config.yaml
num_hidden_layers: 9
hidden_size: 320
num_attention_heads: 10
num_key_value_heads: 10
head_dim: 32
intermediate_size: 1152
vocab_size: 8192
hidden_act: "squared_relu"
norm: "rmsnorm"
norm_place: "pre"
norm_eps: 1e-05
positions: "rope"
rope_theta: 22000.0
rope_fraction: 1.0
qk_norm: true
attn_scale: 0.201
bias: "qkv"
tie_word_embeddings: "early"
parallel_block: false
extras: ["local attention windows", "gated attention", "capped logits"]
init: "uniform"
init_std_qkv: 0.0442
init_std_o: 0.0104
init_std_up: 0.0442
init_std_down: 0.00549
optimizer: "adamw"
learning_rate: 0.00119
beta1: 0.9
beta2: 0.95
weight_decay: 0.1
lr_head: 0.00645
warmup_steps: 353
schedule: "wsd"
decay_fraction: 1.0
decay_shape: "cos"
final_lr_fraction: 0.05
batch_tokens: [16384, 32768, 65536]
max_seq_len: 512
doc_mask: true
train_tokens: 286500000
max_steps: 7573
dataset: "wikipedia_en"
Each number is 128 + 24 x the weight over its row's rms, rounded and kept within 0 to 255. Layers, rows and columns count from 0. Numbers have three digits each. The size before them is the row's rms in percent of the matrix's.

# layer 4 MLP down (transposed), 1152x320, rms 0.0627, rows 651-737, columns 160-239
103:131171113085142113151150147110139106128096129102125116117148110123179118133148093154139146150143109082129150137094151131111104100136122130156139062100130119154079150129160109132136119097078155140121140139161118086102157144118175108129079157
105:156140167135116171142109130116144124128073068138135142100109136113164118119108103168132147137131121138100151116169114159108163167121158137133171075092141150139109160094194103092143089102146105140121116144114101121168121145105107179111142118
102:119156106079119128128168121150165135133112132137122157088136121098158125151141145124119171156121098161087129126121183096136141102159119094126143151130105111124127155119135158137122118103156113157102104098128146100097145172095119145107145139
112:081114109107172138105120101114122126123080150165101113138144099120111113133114133147134137155158091151130145126133079120153173120131162132115137145136096162110130149120109068091112123081176142172147157107145101113104153142146157146124192119
110:146165103140166164162108129149125095120106112145124114142090106137097124143167098118150137127101106123129116114184146151120152082070120130126159139118123153123098136131118132132142158127113111160140164124148127178178120097148159096096120111
101:162104136138128108176106115138101142121155150086165112171092145162119129121099131180166120139164111112130133120124065136117135123115094113137124095142132195111162092123126103164124106155136151121114129162118123136132087159097085135153146121
091:125138112160133112094135139153120152185095160118144132133154141118179124106087072119102100137132074114109119154118103121132094151118116072103143157150130157087146085157125144137138123133113174110095137138159111091124115121142097077125169104
093:112131133144139128139121129128155118114151135138132131132190109126181136146153127159118180119128139117135150073106100137114125106172123126116146095177098106116119139077125137118090114094137129102165142128100155097157158136092151153096134142
087:171123112154117130119161120146119095152131163129124085104111181136114147122144086155112084122139079112111134137111102112113108165089158115148128097134141143115051081130125150120069159093088123127153137161158180134131153112097139114117131132
101:159144158096132114118130120127124124094132151048130121133150113126155126120120125102128071095114161151123100156164133165151114130130118134136152147168107110135119098123128129175127140137094146152138113161129094123143123116125170161116095126
101:080128133133102149127118128134173121142142133129142090123119099064139083114149136111155145140134100140146118113139126150149152099110116120103127135168177123125095138124158151100128146146132133116108136080139137147110124145111167162149127080
109:119138143089121139120108134093150143095121138136115100128122160142123128124116098170115113065125140133114167110134146184131127117133107106140129160147093123163084084068131168155134116117121068140160078136166131136140118161161137139125103140
093:105112126152082128131128117138117139126171138130131113086162129151137136085126106126115120044106139105147124142085077119127119104123079102128131151135136153097160161142080124128082137092110143140153132108151115108147117120146119142163125122
107:109146116140140111116125164146081156107101124148107099132123096117133159165091093110151083118097170121160090103131114136165175120121123124086130156141090160112137149135136158131142084177102117121123127155118102130133127103134108142119106134
105:105101165148122090144176115154152082170161108123099111136167119119098107145144107153108144102128117134128133153135147098113122110141131157072120150133072102099125161104121112133131173108117115141129145084117082120123161126120138111076122103
099:051131130191115134104143137123133123119162123164120130140135148158129110144118107150104105114077130129152122137135129122126165117115080108113111127105114127118142158069134091143144137096165124139139138112150142178141093163163097096122123128
113:108156146103130179081093099093089121142128152090064145133122139113092150119104111118097140112119172128139167112107152106149138140130133084149165111156147100140117120119149130148129125141165094152121059159121107175165144129113103106069116106
103:135170138106076131122131103141167133154140138124170111153126150065129149122129099142138071151119101158163132109103114113130157128149131149123116125127154109147101118099147078153128135131147123122160188114095124127134117132149170117174106085
086:130103148112092106111129133142148136148188156136157090119156086113166132131151166113129124116115127107145121124086130150109123136105081079137157167109125125083158129117104185098128115145113191103131114081121111142145120144146166093083155133
105:078139151147116119116104160126081099167119114136116106108136111068083137130125151152130095112100136114157151163132122112095127112112104130125082150115106136111096176126122118163126139163153122083130113127102177118164153095111156177162107134
101:134145164119137092125156142131095188139101091147089106122135138135151117132057099120137106163120133130136134091130134091133150124117134088149095092152140076160128141114141106176142129108103147157172126139141138119168191128124145093126106130
096:122145124133117134149133124137121178184158112097124113137148128089134124161142142124138144103116129081113125152153134132127135128131112108107141101133146118138147146151120120143129166089106124108109161136171131127101124121145089117069133136
100:090109119139135119123139148119138163135119148165132147123084151094166142137151098104146125131166113137148152108080118132162162152144129164104170146156099151132150060137179106103072137114083141134101122132121099113121112113132155171144099121
102:116088142116104106161169100117143153111131119115158098096151147143121150107148133148151140098161150134114156153112152153152159103101082090161112159117162101125143104112106155159157117104102109107117131133139130164156175121136099140149091114
112:106135120127117138118103187108128139106158120146142172117113118147147104127108143173166136105148141128152152113139122140100114103148179092169115138114102126087187117123143169129121139062120140189106175175165127120126142157143148126140107096
105:144113149139101182113131095116136106103121118156149094150087067134153124108135186149112201123133118164098111096135162120152126140134158139125127097151131100134107147099120179148135135139103127142132148148127098136133117136133127132095123102
093:122113136130110118151132140166107167107139105133115114131146130094109158177099112137117156108068121104090138112143163092170139125106121154121128125146142094148133123136112150108141136157113107161122136113170151154101127121137118163122076151
103:150087107139135133132128131161177157132130158136115125130120156140129119114151116103167120134157119065163103182107124135146172163144083066117145113130138140119093125116136106117097185108146152102082108154136102118105122164136159156159056151
086:132103137134107134132130171116124114146151143124163180177147128114124100144114140159119114122156125096122107129131130143131105108137119117136133140129123135094096120140110107069146130122104128161146120105117152113127126113143135098116151147
105:143136130133095166162147136133207159137129079121131100137132129147149111115142157113120117106094134156127111139121147103157123159142104055130112139145146120145126153105146143087156150130105106158089157128165138107075146132116151099096098135
117:127140155107128126180137130152156118107175136139098121130114096108133142141142145098174136132098094082149111116118112138173177086160142079141126118149162178138113167117143121072100128140114140144133165137130112141095105151170132109122140111
105:140097158152093132132148143172151122122126147141135112143152151093118160153148108104151130136133112109130208148143136119079138142193089156140112169124158159119122129126126136153101123139112169089094100163141168120068123154119118154144110174
099:117154141159118126138072087155150134100104137099117162078156154071126129122158130136141121158120139093157109112130093140111124129132136107104150079118150168101122140121183177100111122139120135156114098172180126107134103115127121116096158181
104:148134096099107150102097136163126131121133173139101108145126137073150141127126129171137046130134133139151134111178152147118119150128133150166144136127094152110101140129100098124084170098105156126126110141155129175159178128072167172122116124
098:139162164126154164115106160136133132130147159116153133120114141113093107135167161106153135130114146140148142122142107112108141103132101135196125093119143103111159178119161164113082118129144157092143151157105145114164203117104083128080149119
096:136100114182155172138123088128116168155142106136149127156116131120105082124158121055160128127154147158159122122111146136147088100153082141145109106136150147159108078144133125181169120116157157114124152154132120086131102106167138133097077144
101:120172147153092143083092143142135128130156140127102121117104132137162098139111094081113075103149150162155129153149089138117159110160143153165069102131106088105181137105073129126098153072115132177177125196122136146137141158121107103152108116
094:118088128124174124149145130087160140140098125113172162133093171102092141169137145144122134098138128139144128122084120109107063151133105116134109107107143166105128103082104130126154106120122140121122105151091162122142153138129148107155118123
108:129096164149121149081110103135128124113167115180127095137104096144108121138089154125130128138119141113128116175120116115106104108100075164145117178122108172123179143122080135134091123136141110131083144133127132127159141147175141122140144115
091:108136166118173112108124091184120142145150153092162095149147167114133074151088114138151129161110126134120100088151121130125108121114134140125113114121127145084145084154135127163083145145142139153121135131149098100110148119113138116113128129
096:160127109124147102091135140103132097118115122143114109103180143111144088122113134119134146112138135142130154106077158184145078092124141163146123128127147113093149090128113105138126117160122094089149119157054092114153079190130104069132119171
102:143121100140120100113128117121108134132190181164138112130128160114107114129126135122098131152129121104138155133133149116101084120159151127114157085161115158136114092139131101140149140156119151097138098062130103103143131102134145155138105130
110:139109114157132088133128146146102132097121122135110133159081131175150123182094111112131134138150098135102146130103131120137123117152147138130098151112094122098170129135122113143108120112131135126101133130109083115119157144125095188126133141
096:111137160115140096163147144115139143152117094106146098119109102130153096093136096131129092170131133134079132144135102164112121133131152109159132143124125129141133167154136132093098096091144107129160103119151126106155133099085126103154105093
097:165128131176113142139126145111099103077126093122092102093117119182137140131141132095116112149192119107151130131095141118126136136108119153115136141120150127111109174152135152096111133150116155109135131096116136153098129151111093100094156093
102:110155131132129137112109130132120136186101190141098140124154163145132129114125105141123105130136148140108135115164137136125111117124118166177095081094112135141167129130129115079071127147149149155123152128092152118121116092105099105120094142
101:118111129124124134087170097106080153110106144073110137118136097155135128153154116120083089126148161119078106153131160110119112130158123149138090099119168130132159146183130161156120127140103137128099116130136108131148130060151142133155105097
109:102118151143121102131124163149159129113129080119127140145119141095109151106090117163126098083119174172095144129105138145098127103129126148126138133150100149160125130154113141118102093121105116138083133130113106144129134110102113162144151120
115:085137097137119112148122080084130117105115117123135130124173115104121179154126118161152117129136160077154140118122132179132125141111172121121094166125117144137134093111163127124134102148109119101106142126147109163101110104149126082090126119
115:110140114135126134169083122095112107094130104117126165094095131099119145124148107134095099143145120143094139148106089109151136134118161134102134098084138144157141136139080100096111149142138109153127137134105107132103111138091140100132116115
106:153147096120141128182105159095141121092096153073136172139116122100149093099135080138096133115140132074105130139126125106148091146125150145152152085107140111113133134101088121134071122105088120099092129139126182096143174156129088105126152147
098:141131091115150135111142160103107111175119117175142151133107141105170145128107163123129124108074158107138106105126151111134158129141124080157104124167153108121126126160105136133145141139137131144092137074106113112113120141141146147122106140
103:139146153123133123107111098108107119078102104122112183117150101110165101110163124100135098160128104129145101167182104113124095088152170157107101161125088095118115102137165148137120150122113145150117122079150121143159108064130126156129132154
103:216114114174159113125105156165117153113148108108137113132130113095142078155137098122134136087140131139102147129090112076169154155126137113114166144170093103143155140138121166099103130169096142127137120118149139124129142108123157150164095117
109:165117126120153089127158130134154109169156119110121119159087116158110139152131153178146149097148135114115105082125129173109182153073128138117096161115140154133176109156135130162118123102160129116135072124133133095138120136151109115103126134
096:149096137157169120125117143120084110087123160099122118126139108145153137131132110155108142107157139104121142156129071118123114073111118154162129113200088085140149143091106133127126142108122204126142164151138098130140105133147135149089134151
096:129125116126146149093113130122150171151089117130120129138102128142110161119129139105127084099115104147156083117089116142159169152084119124106152125140106126078126131180174163110127167148086140113140107143194111169189117111119124183106136142
107:098108128121090145140135073114106113114110099174133129155153106114107098152142149075159177109159116121131112142134170102120111130146139159167125123118098179125107146140144139085131111142117149128193152124106183128135120161104119124158066098
103:091168152113098099093133128165107145176119123094135118130205124130111114135105107063158107173103133094104115114128146106142105140152155142098130112157103116110137135130124138141113134119100149165098080121162114146117114150097104153104112101
100:145125135095090130186117104115156081115109122104139157129130105154094129089163129146149129138117097141128106143122167154111151107142135149143123107128136172110152158142148068104118126105107125125151156131179133093115110147102121136151144109
088:067175112165102135120124133103119132101083124147107138118154100118148129157128123144116104116112120094168169119128156157129070116129119102138133143188166119135148171073130144114109149131113128137142142132158138092106103137127136167121155132
098:124148166125147111068124121124064079132122144096111136150133134148120120163103105132117143129095106135117109120121141132092138162111131129120138095169095145169085101113154140163138087116179142129125129138156109133150117121154131102104184116
109:109117113126126138128160100118138150106143124148129112145103185121143114171104147136105136143114099138142122143104110151125093116100125060146113185141155134133122140121117167162105142087124148159097130166125166103101170074164177130124130136
086:126099099144145128143072144117151095141155133137147141129102159147148106134087130107111150073110126103077110129155118155117088101125141166108126117093123106075151109078151141121176131150070098128120132104099180121106102127126167079195101153
100:132115131154150133127109121091125193109078133102105139170113147123135100105137108160130121134147131136119108124175132147121125095080157170169130093137117156129145130135170151117142142113103126096143069148091159156146140135161124098090157154
095:133160122137116120101147102166073131168116111109136171142146105115131095120166125161098104127107109135158145118123158095121124108100126089166154143139127157166149136131133119120128142097181111141161093133137174128153165122099087135098159099
100:131100151149112108106130124177103122158159112150102140151169100138103134105108114115169131131096139092158097116106166145112090160114120164116133116100134140084147112130116110117152152111160156131123153173125117146163138133182146126108111085
097:066129135133097069149115102130163147073107118100093159125104143137132130119130123135103112134182105135131121149134129124115081155117104112111155144103156108161142111101092131136134110123114139133103136150123146123148116153085143141184131111
093:149125137103169111143148100131131135130146140126136125129117137126115131113170116163101147118088155113135147145119155138074158112120070108105157128150119108126146110103106121121154130084101129096092070125115161064132131139150147126068178141
097:104092140109100149134188094137084133126095144138115150137093132143155067093130136145138158142169155107139158122180124146133114147137110146126105167091103103106133160130110141157128113101123125101123079129106132162119121140128106109152091145
097:105147136131134159143086123125137139152146145108116116095096170128092155162125146115139120109101153133144143131140166141150119159093120146138136115133153120112167112111171142119120131139115166116123152131155124147170122134123149155126128131
102:099103115156140146130128154130138163112166142109148159124090114102077151130150101109105149126131130116173172141124097136121133153127072137119116126131122130145139112108152119145121141142167111127172133141104147112097135108124104125122075160
112:094137175144137154113155126106115108121120142156098141150123125145125097125138110154138121158133148145148133109112143085135126138134124091125099132139123135116146152148136135108103129111125121085104121185164119156157144099129108105153133146
087:106175101136119111139093149069109144178147120129137129154135123129163107118188140118123124109126102137137100155127120128118105111117092136090119142125119124131128159098130100149109114117093130102115180148131167111104146141117164144172114100
094:109120121127134157147119084073117089117121118106114121119103136101103132182127137141132132150110131164122118135117141117140175139137155160171126150098136136121141137132105109131087140146114097089137093081136140146129124156110111122091108146
101:113155159158101117120154105175160181135150149132118160153143144154175136163144140114147125138108112125107102140161165121129120146142109094164085107109156164124119141142136154148153086114125105174105149090151141087097176131122102190100119109
096:135142130130131123139153144139143137128140144105152100103103128141114136144091110083163119141141161105115118113131103125167164136142144111127124127143157187167102143170074162203131116165084200135141146142144153101153110159134138149105147146
089:154125143091151132127161115114112140102153113124156165138121138141095146174135146121151138097102137085113106144115157168129136090108165134121113126126166111089146125141142155151127157130155129122132143105137110081136134159169057109079163136
099:116147096085104126108178125109112126117114142130171113145141106128161138147146125126156163200130128125106154150160128108101076132128115126169089125109135113147101120126155154107167111131108138172144166119134143150139115159121146091127112139
102:105137133125128124117092154097104127166117085121067107118115102115128153121118119153122074132131130144177142091127113150099128127120168091139114110199140087124146161137105135121112122103122095126139080137142078129117130100103136137134150127
097:186117127107160163119111121128188103165142121115154132161134177114126115158121159127111152110087130119123086109114162165167128179122153131135195104148125143126140146140102156089152133172116126111122117138124123132114156113109145170165133136
107:127105097118090133157137182115121125107137137113131121125126135148145161139122105138168118150124122115161099094141122140137161150198143104094097154152141178088121153110159121128149142137159139169097122107086102149142120080147110143130120140
102:135139113122149101148090187135131143096083101171101114120111116109123119131118116115183151152092100140194153133137124138134173137116140099126117136124153112155140107126115121100147139089122128117122130146093077159135151145070125158150092090
106:141099131126120176158141090131152189095122100163153094135148116134119159116126148166104160134157120117111157121101135173141130137065155148105150122146130100175110082142152138102173092156148103154148133151131114136180131144152163096178140129
097:109132149119127135099125129113157119132150119155117127149124163167135095121105120148080137136098102125132118110127152175126129125111126145104140119121120140111101153113140148073155125126101125117178134121103156139166108128146146111161135089
095:162161113106163152180124123134150105134125154142148168148153177090129132123135132146091158095109121128121087167117089125130127126141125142122114130090136144106149111172138141110143095129135134097143133124138127070115136123106124147164127132
105:120157092123099133111119140121135130127168140094123126105128125156108107119152108158123104135145155134116143106092101113134136138132132141144157102141147135106099139121117104119121155176097135089121098113156087120126119102123118120133132140
# layer 4 MLP up, 1152x320, rms 0.0901, rows 652-737, columns 160-239
107:134108110131130096114183132116168095120144122092151114153118158134070112128175184136132155125172132117133141121142132167136121144130098114095137145152131109149126170148095170115161122126116108142135122144154172123104145091120163115176114117
102:118123160108102134118138120158127126117147145132138129151116165135147133139178114164125124089153093155122151061184087128157167121096105115124118101112152154141167143140130114126148115163148146133145077188130098132125131058142124115135129102
109:129137157154138155111140160185122098130153148129127143136140091121144101129168129168108125097133121163150127140102141186092140113099099119151128114118151148121133110090109127121099137129103102125081113146124147156122121097096113133145071122
103:152120154136124131092106091119138119140116128071108160161116162125165078129124127122122141134129127171139083121169077129137091162151131132120153086114161131074100143113125106171128080132092181105122106131101094118061151131126109125152096165
096:142150106169098114109132149120132163085086122144118151089134104128121124157103122168114128133105135133105161116142127091130154123140119137126162131112096131097121140109140110157152144192113131075152075110078103170103113088095161146120130137
086:168130123164125171100140120153135104090117121118110111114124135146113130161086161148109148154103123149105120148122121127143146108152135177145143139107136118150089124114076154130157117105106100116109124134099143154131123110112144179150117146
099:120100127108099156173106128116132154146082088126122075080079097155111121082140135144104120174108128147095094146148155120123157138096138075165093122108132121115155112121148130144121101141110149145166096170107119140139159102110130095162099108
086:131111180115135114139113181152108175138115128098114152132168100120130148112095141097146161088176156139155102121128144098134148097117160157125124141147113086164141144148130164128181138194140118126141113114096088139123110135158109121111134144
099:123117127169111122121116128131145108139125140179080119167085136148108106075158104119146187137151146108136147115080123091118127105157107119109088135095139187132115146123115160086149090112175143118122152124109128125156135136153106142147164118
101:134117108136189143159097115137100123124118120153118113133110147153139145139158094157121133168114135116110129098127115123132118161195179125122151116083155129110137087109142098174127137131112137138122122116107129114136155163116073108126138162
109:153141109180131139133087132149073108111154122124162124138181078117138103128166109150150164124137136154138135124142107122102146104170170124097193107109147120135132170123130114094120173147118107113091141144077147111120141098104113146167164092
097:152125143129115143125130149130153147094127098129127113143086112153084122151128142095159136152104147136121126129158114125176127129144140152107147088146132166152117133100143098133181153171107089075113063079097151140106160134145143134145117125
104:158086131118143150153134151135145161129149119111119132148097137144094127094125141143072197168125143169123170102150097132123114129102127104125128137123159095143112100148106132145159171100102157155095155140116115090125085133111158144154173120
114:160145137120126137130134103121115144114136143132102133096134081159104087161105112148135143131145133149085120115101125118149116141146142132121147147109104182148152121150103115088119155132111129129161107143151127141138117128138117125146136122
106:171122148121112139129105118118142134112093142143130154137136086075111099137161131134097142157146127132140074104091131158109090093113089137118090168127139154112083128148092171129101163147120156152115164140140129078090110087130170157159123154
106:128130115067076119150114156117167117093154094102136142129126123120139111104140118197118180133092153129160134115114131135126126152113159126089106119115141144077110130161162130158095151125113104139095101123114118114159178138156167082190154123
105:154076150148169163092124117135122097112118085138119094098142133122139119120115102163137167116119138145115124122135123139117085131101120136122114153134120139110121094100088157117135131112146107088109124151117115118161154098116135135119108141
086:129095111140133122122163146102111147121118115124115162130117149088104130138101105158115123136142138126124152113160112108139144123180188138129126112125144134145126113112155105123172106112130097186108141149129164125143131093101104158141121154
100:200128123143123117090109154130145190104085118121133098137132119122176133140148127126109152148128143125115120136130130152176095131118133128156164136119137118093128100146103105094117120125121123126128100158168137100105100106103067104126117147
105:167168106171146195113098108103142080088128136129137109084125101126073105099117123174093147133138131145099089097159117157122151167190104210123128124100147151122098127104131132104095160106151093132128104152122138137132079081135156180149080138
097:143154103151113118103116092161113168147127141140108127115122099136110116130135155095167110122097105143085118118126094107148106146085081121160122125175135138159130148142138139101151099171129110088162120138129132150147132133187142160119124119
095:152113095147159123114175128129158097142151131081113096152123128133096135085105122140105151116148112147152085156134100118050101112121109124151131135127118139184142142138097141076171125083081147089107110149136099111117141112077121140121117135
104:179177090134108131116107150122132144112142098138121121093131125078097116096152107108111127164077136110131151140185119163139164119121150110121146118130084145138145124104137085089118136127123134148111158119139113085136125131124165141145159103
107:130134128122139132120174086161100147159091116114108145137120067136121119106139161110161189133147156125149125108144119078108131115158141084144137159140102112169149114099145108078158138149148172090120132126121161095161155106130141137154151086
106:122137144128149100143090140164112147150151104134101130164121102091109111129118139157145156148171120129123144117191100118127145132157132121100111154119142145112180103145126111123115122113150158145084162151109117124133128164087138103126122159
088:144109103117138118122058097133133051101163078136117111128114089169134080107151134114145131155118092167147118100139074120074149149120101115110092143101140118104131103141179117079147133091103105154139117118059119152191081145146152133126145163
101:162107111095134141120148075125134121135165115103126105150136095094103153115093124125142143121084105135160133133166161133077114092136111164140137155141107120185111093122138141170088111097124144121161144174146188145154109101160130124159135083
089:120144101114113113150094082121099136084146144143094134077108125135115168120156127141137140136137138173140150093125119113147130102180139121123175125156163111123112123116149137134135142132144162148133118131130159122147132120072099138125123142
106:186151118143118167125134105167125152090096087136096148131108093164131112109161143101141113155142090152092129114161128128124128124149076123140106133109127145172132127095130119097166101145147091168120109149086123118144104096145131129150131082
111:197128173107148143092121126146113111143149126148103081122120115119164143143157100121139117113106121139160060107149154161124147129147121130135095162149119142186123136134109134096150141089129105136128114155127170137197156151121129123156117119
105:150117151161160110157118099133119160140140119089100167123098104130108078119116145164111151094126107124171120155123157109170137134142135129155171145142120133101124141143086107136133104158165113172156156107082101145146098147141113152142151059
104:131132140131129089137140141114121154148156149146169134111101127166118138125100174091140136161133091180101128140135143189136108132103105119132141152105132114141154115126112132138148129096145158107102128160091124175163097142158153093152133123
101:140126133139107113129166112151112163138108067060146160106129120115125153155118125110112168192103159104126131134128113102107157109162142109093109155132123103113133136114136157136124115168153118091160124140120134093114126118129157089138115151
104:165152143141092133133165078107079139148125082138061120125096094159159113123107093129132123171140098176124102137161133085108166127136138110114145167152088133118113124110089120128152129141154137150120101125105150132094109106135136158165099174
096:109144147136110106136126147149147124108106110119106133128143130135121171117106143143085098166125143165081136158129126123133133164183136184148157145109106086133141166132109089105134128097130135118139104128150134138136126126133089115127140121
098:119183168141119112118130090144107114118113125117102130123146128113120149065104167131187174117098111153157131124117127118135130121136099119103179167097164149137113125125139141108125122160162104056105114110097119153145103116114125178086128106
095:099163130145117142106162135105123149120139072077109067131170119131135125122100145108146109119108154093113116104135153145151177123146114125115093139106105125095132166157136103117077140140110129128138165126180125150131056130128162143137117098
106:127109086120095116160165144093137135102087126122146110135098117110108136107142161113123160084135129134118096118098097158154124117161146092111168131106145105099136105157130102147132124165123168130109094116148130137094113096112118079139134167
086:147139093118121130141126142119143120113100083173103144161128130144156174117152131153118103148191154124080131095142113099176166148135149131148108183116131125109154101151113103079114106101095116102112124150148104121116104167135121149106130143
099:117136131123089126116121118100125149162118088103119094119077113157109130131128112114119125115119167153125134133165158088135135113140126107161131112106134107080130109157129134165162119130147155106127146131193118146108107080147166170137092103
095:145152137124143121105118121144162089110094142073098133107119065120144145104123116122142123097101135150111079098128174130133141116134131153152174156060136104084132175162096143135104144125162077146139170166102138174163121118119103108146085128
109:130121103109136170126106098108133146123144143121122166098127117136086131124138145159144148164164093130151152095160147098155141132144129148127160136105144106125094140132108100141146113106153169150143130169089143091139125147087143090117167114
095:158111117145136140136168124184149101082121170146111141151121125157100199133088128150117130134161137103162133148154131143092102142124115155120135109094134117108134106112113134146159199120132140144055108127143149113130086128111142160109121144
094:151131141142139132145112097108133090133092113171136175154173138131117112132137117142148140166106131146089084112130097108153143167122132148124132131126116165136144147114088118133157101101136137151110117144127120140104117127117181090151113163
100:136104140156121155106107101134156155148132112141125148124101095124101117110107129136131113140119129074139148127128154170126093095139133115133167173085097126159083114104148126106147129131139097137108119143145114153125105107126122140107170123
096:180149131119117179150109102101134120111128106171130141125087137112145132131132137126115166172109134145128141100118135138112130115117114116119170189165094114118121115096140101100149137114132126141170149125125149137127090138090190145135121143
102:130126131172105116106139103134093129167136130080121125125125101125119105120127151156166150137134123135148106148129154120133104159068135123153129123135099129129068142102125100130139154120164158126166069140114148112138086135116140083160110155
119:158138080140174113123098118143126126129110103105111149117083098126085118119127128110144139174095112107099108161139145113124118149112123131136111106112131118137129103130138160178126162150123129133118108135135110078122122119121112092152103127
107:112129167093141188124093122145096145119115167116112152147157132144141131150137148089117110134117153154108131130144116161129078121130151098101166125146096095101114151098141170104120094160105136106132077175131140137117167121127104167118150169
103:139117132143120144096114094123109142128121126170105072144147128089127130112138179096154131106111165128154144127121099088124158101146122130112124219147115138122122160113153189081126115152169120105118092156138095170119098102108166133137108134
094:150117099115145106132134101156150153154106141067120155163140145128125168119117093155108138121129138163153151142107109179141086140103158081096119157123112148133109101131108154177184098121120120161119154124133152126112131129130145119109136135
101:128139155170099113160154134095145079130094122122093133169130156145068122160070159120110169117179092134101108105125137151156168135117123143128137126098137172125126152126149095128136078142170157148144144152091124130126110141131099124122102129
104:105136134140104132102124135125104131125121171122134131102155079149108135095077100150102118175131100147126099140147173153118140120114058102136122125116112143142119151173083090162159165088140107194116142138090122097172143165135148112121141125
113:145091098123124141153110135103133137124098086143131142075130152108107141102137092110086115133102090189143090164136085112115129064156166097137169118109139154103113098140142152095145125109079157116100099097103097102123131093107167155147160128
102:117140130088119164095112117144115115110129093165102095109166135176174143122115139087110174150121166179095091117155149118137160172119116134106109156123136171067125122154139126121100162143137098145090147167131112149177136122104166116168096144
104:162139143084123163109103132148097083099129142145151143122140116140136113097097083127129109190112134155076138124132156105087136086143143138167106142139105099145112130093099077149134120088116126133117134141082158123140181154108112109102145126
101:125154148127158097128123147099147173124147148089097129093094151109146120131082177165086132166110161131112166109101118109116123106173108119172157145101144104104138131143125083157142133163118145097115106120132101103123178120157101125118106135
105:121109127144131130156126120129114116121150168098111135124102100114113118109149118135112171131151143168151156121106060124140118107133076105140110192095126125122133151125128134075156111165140105070139124080092098135135154108180151131122149116
100:115112111142184100118151132142085178130099099114127140108143141089137152145106130123110138136130132162139141113131123111142131152132105134102123193138111077088152063128136130134152156165177162185100118124110133163144123112122163136110102142
095:131080148149126130081115164112153142141114109130112142136106115117139107118152103113121087171164141182150113135138146115139112169156127153134093116069157187138066143156126115180151151111110136125107114139130135140112124133123117150123137157
102:108055096130103144108149115162085147082140086116122137127116117133182157122123090132129114111122123138109122095095141128139161119112074171113118125126121176144124135154114151130114155108126122148122117126158122167155125097166132108105111094
102:144172145097124123097147106130125133128136086087098087126147108108167155106115141146157171113083115142146132133147126105147168125136144170175165130124133130116157152099145145128142140141151146098145103126124122158165116115155111087123112114
086:132126141127097071129176089160140159128155102139108107094153132141108152140134099137135115123096149133155158108118162139134173136122110098172145096139128136125102147156122109150079152094155136129106168156144070130125083170147126143067172090
100:149114159137108172148084095121135125137132136175108114118162087121138131170119100113155126111088109143153140125056140078144129104128087127121144164084122121107120105129120121141118126124113130104102104125114144132145132171142119095142135109
097:162116151158107141128125114083129135102142131115098072106138107119145089120098084103156139115148146169110092134153096113128149118104139122111108188143123096102144172138124131133168071136119136139140129139107117114122089114148128150166100118
095:128159080129147128132115098082126145121118142141147104119101152148109147128120132127132129159140132118077122080105094148127129068151127106163152118152176104156147155125133157167140137142131132127175142121121116136102120142117133168114137178
097:140109124122149151144150130137143144124138059153147129170175101126106144094120113097075201127152162106129105109092103122131157079118120157130094134090116114121132119098132136116145185141119108098149125145130139169142094103137158125098113102
099:134117138149122127129109124157126106140129109150123104129165098116114110100096099102106124127126137176119091122098114104177114136130187123134116129080148133103120140162135175141128143172127146162161126122165097193169140118119116133172099103
102:212170121171132141172146076139149148110093130111108102083169125103093101111120139129096114128114122182140038151135065133155145141135153133151145135137116111111119115136142132101112071094118127134123107173167137099147145093146148125132102100
093:136124131121136170100151096140089128145109112167129108084133138106143144124110158116136179147112136160120134129141111105140155132118138140118119110132099140109139137115092143128148155162115109110142106120111132122143122125145152110132096142
100:151103140167116146102099075124110091139157115108056075143112099143137110125119130150127109146119111164111113136140140134133121128143159108126148141120145162114132102126126134116157123119093124159093136164142100150127138112128139161159149099
107:165115139120142122144093139156136146098118106080143130093157124138154094132137141142120108131099121177133119159092122139120154125156075168137179144102081115128101098130124132149130132169129092164128124129139094088081104128176139134150102157
092:112063153105129153134140114137116152141165126098140152122094127115100134135084125148095112131100138134106105133124121115140159123115180105184141120130116129135104121099122152119070133080123164164157125106097138119139102123132138157074135177
096:138126108134125109131096149114142139159120133133110139098131143149118134120110121133109141147126146124124188124147092171136095133126140118148142134144130153122131114100163145119187152155124177105109123129108120088127132113128119059153150115
107:108097130122118131099124166104146107079105093147159153173132120124108112124100099156107140104130108160144126080175117117104172134136147120132164132099119130113088154060105108148127151176147080107158074151087141140126142108151109124148096118
098:122077096136153136125123126135136063107127114135099122100162117090130140140121136164106168131155142174083150128132131106109094149111137146168108123122125135120100121107165123098118158163123067157142113132067144169117122076079144120148139125
091:132122170148130146153119111131112090131127175142120154161209131146146065077111132144106124143138109175140113117122091118113157145111097122150142126131054161088101156127106118104115140116131134104127132134123146170135097121120148123182116101
105:142113168150137147129122117129179140122162112146139153125145090101106176121156165102135104090147131171112157134160142131164121131137144111127113158125135123111133183096121114159122100143134124074148148155103113126132153120094129127166137061
104:147109149114206158127137127144125148105119135102150099129129161131136128137114075135117128166092109129115097137142110152079087133112136148080127172128136138109091100119148146138146131159150145169128153105134139111124104132136109185134113112
100:111092107114144135146128146125106132104134117108111164103099121147121144122090115139107098149149150106106168093109152098130158086150141129117065160109109117122128106178154118156119137112133144134118123126125165094140110166093115103124147094
103:118106137150157112099106100159089134097120143134132131156079114093066113141110135115093158121127112117104110171140146124112107093150146137152149124130078142177126164103102086152111131126117143091135115101118137101124137094100128123110117134
099:156126143111093143118144107129129134087143139107148136160136184093111130152134107193093162102073135123099148111157110168115118149120129141107117149127100110120117140095036161138116125138120138168088131127122129094118110137150108091110143178
103:121061096158162100134139145086091204132143108167128143117167111131126131107141111114136116177111156156103131122201097115113158168173084096094117148107109149081137122118120150141123144156125124124128086132119108152143121116095120112101097150
095:139131134130127105145103111128107141127095125138141163130161130088088144127112107160121105135171145129158115150126126107129096116139150164118128153113118113135163118137138105141115115147159120093082125158126091135116119160114103160071148146
095:123117117163091135052158163086093159114107126136141083092106104161121127138117139122129096106153165117154133114168109130087149135104121084192105108146121144134120166147146129139142119133130134156087118116154106096159128145117134157132181128
104:165085165124125145154118110149141105097070110174143136115088136145135152104146136100128159104158136170137138117137144126096131132114125128099095144146129138117124130132124120129143115129157107125144159158108125120108159120132148116149118125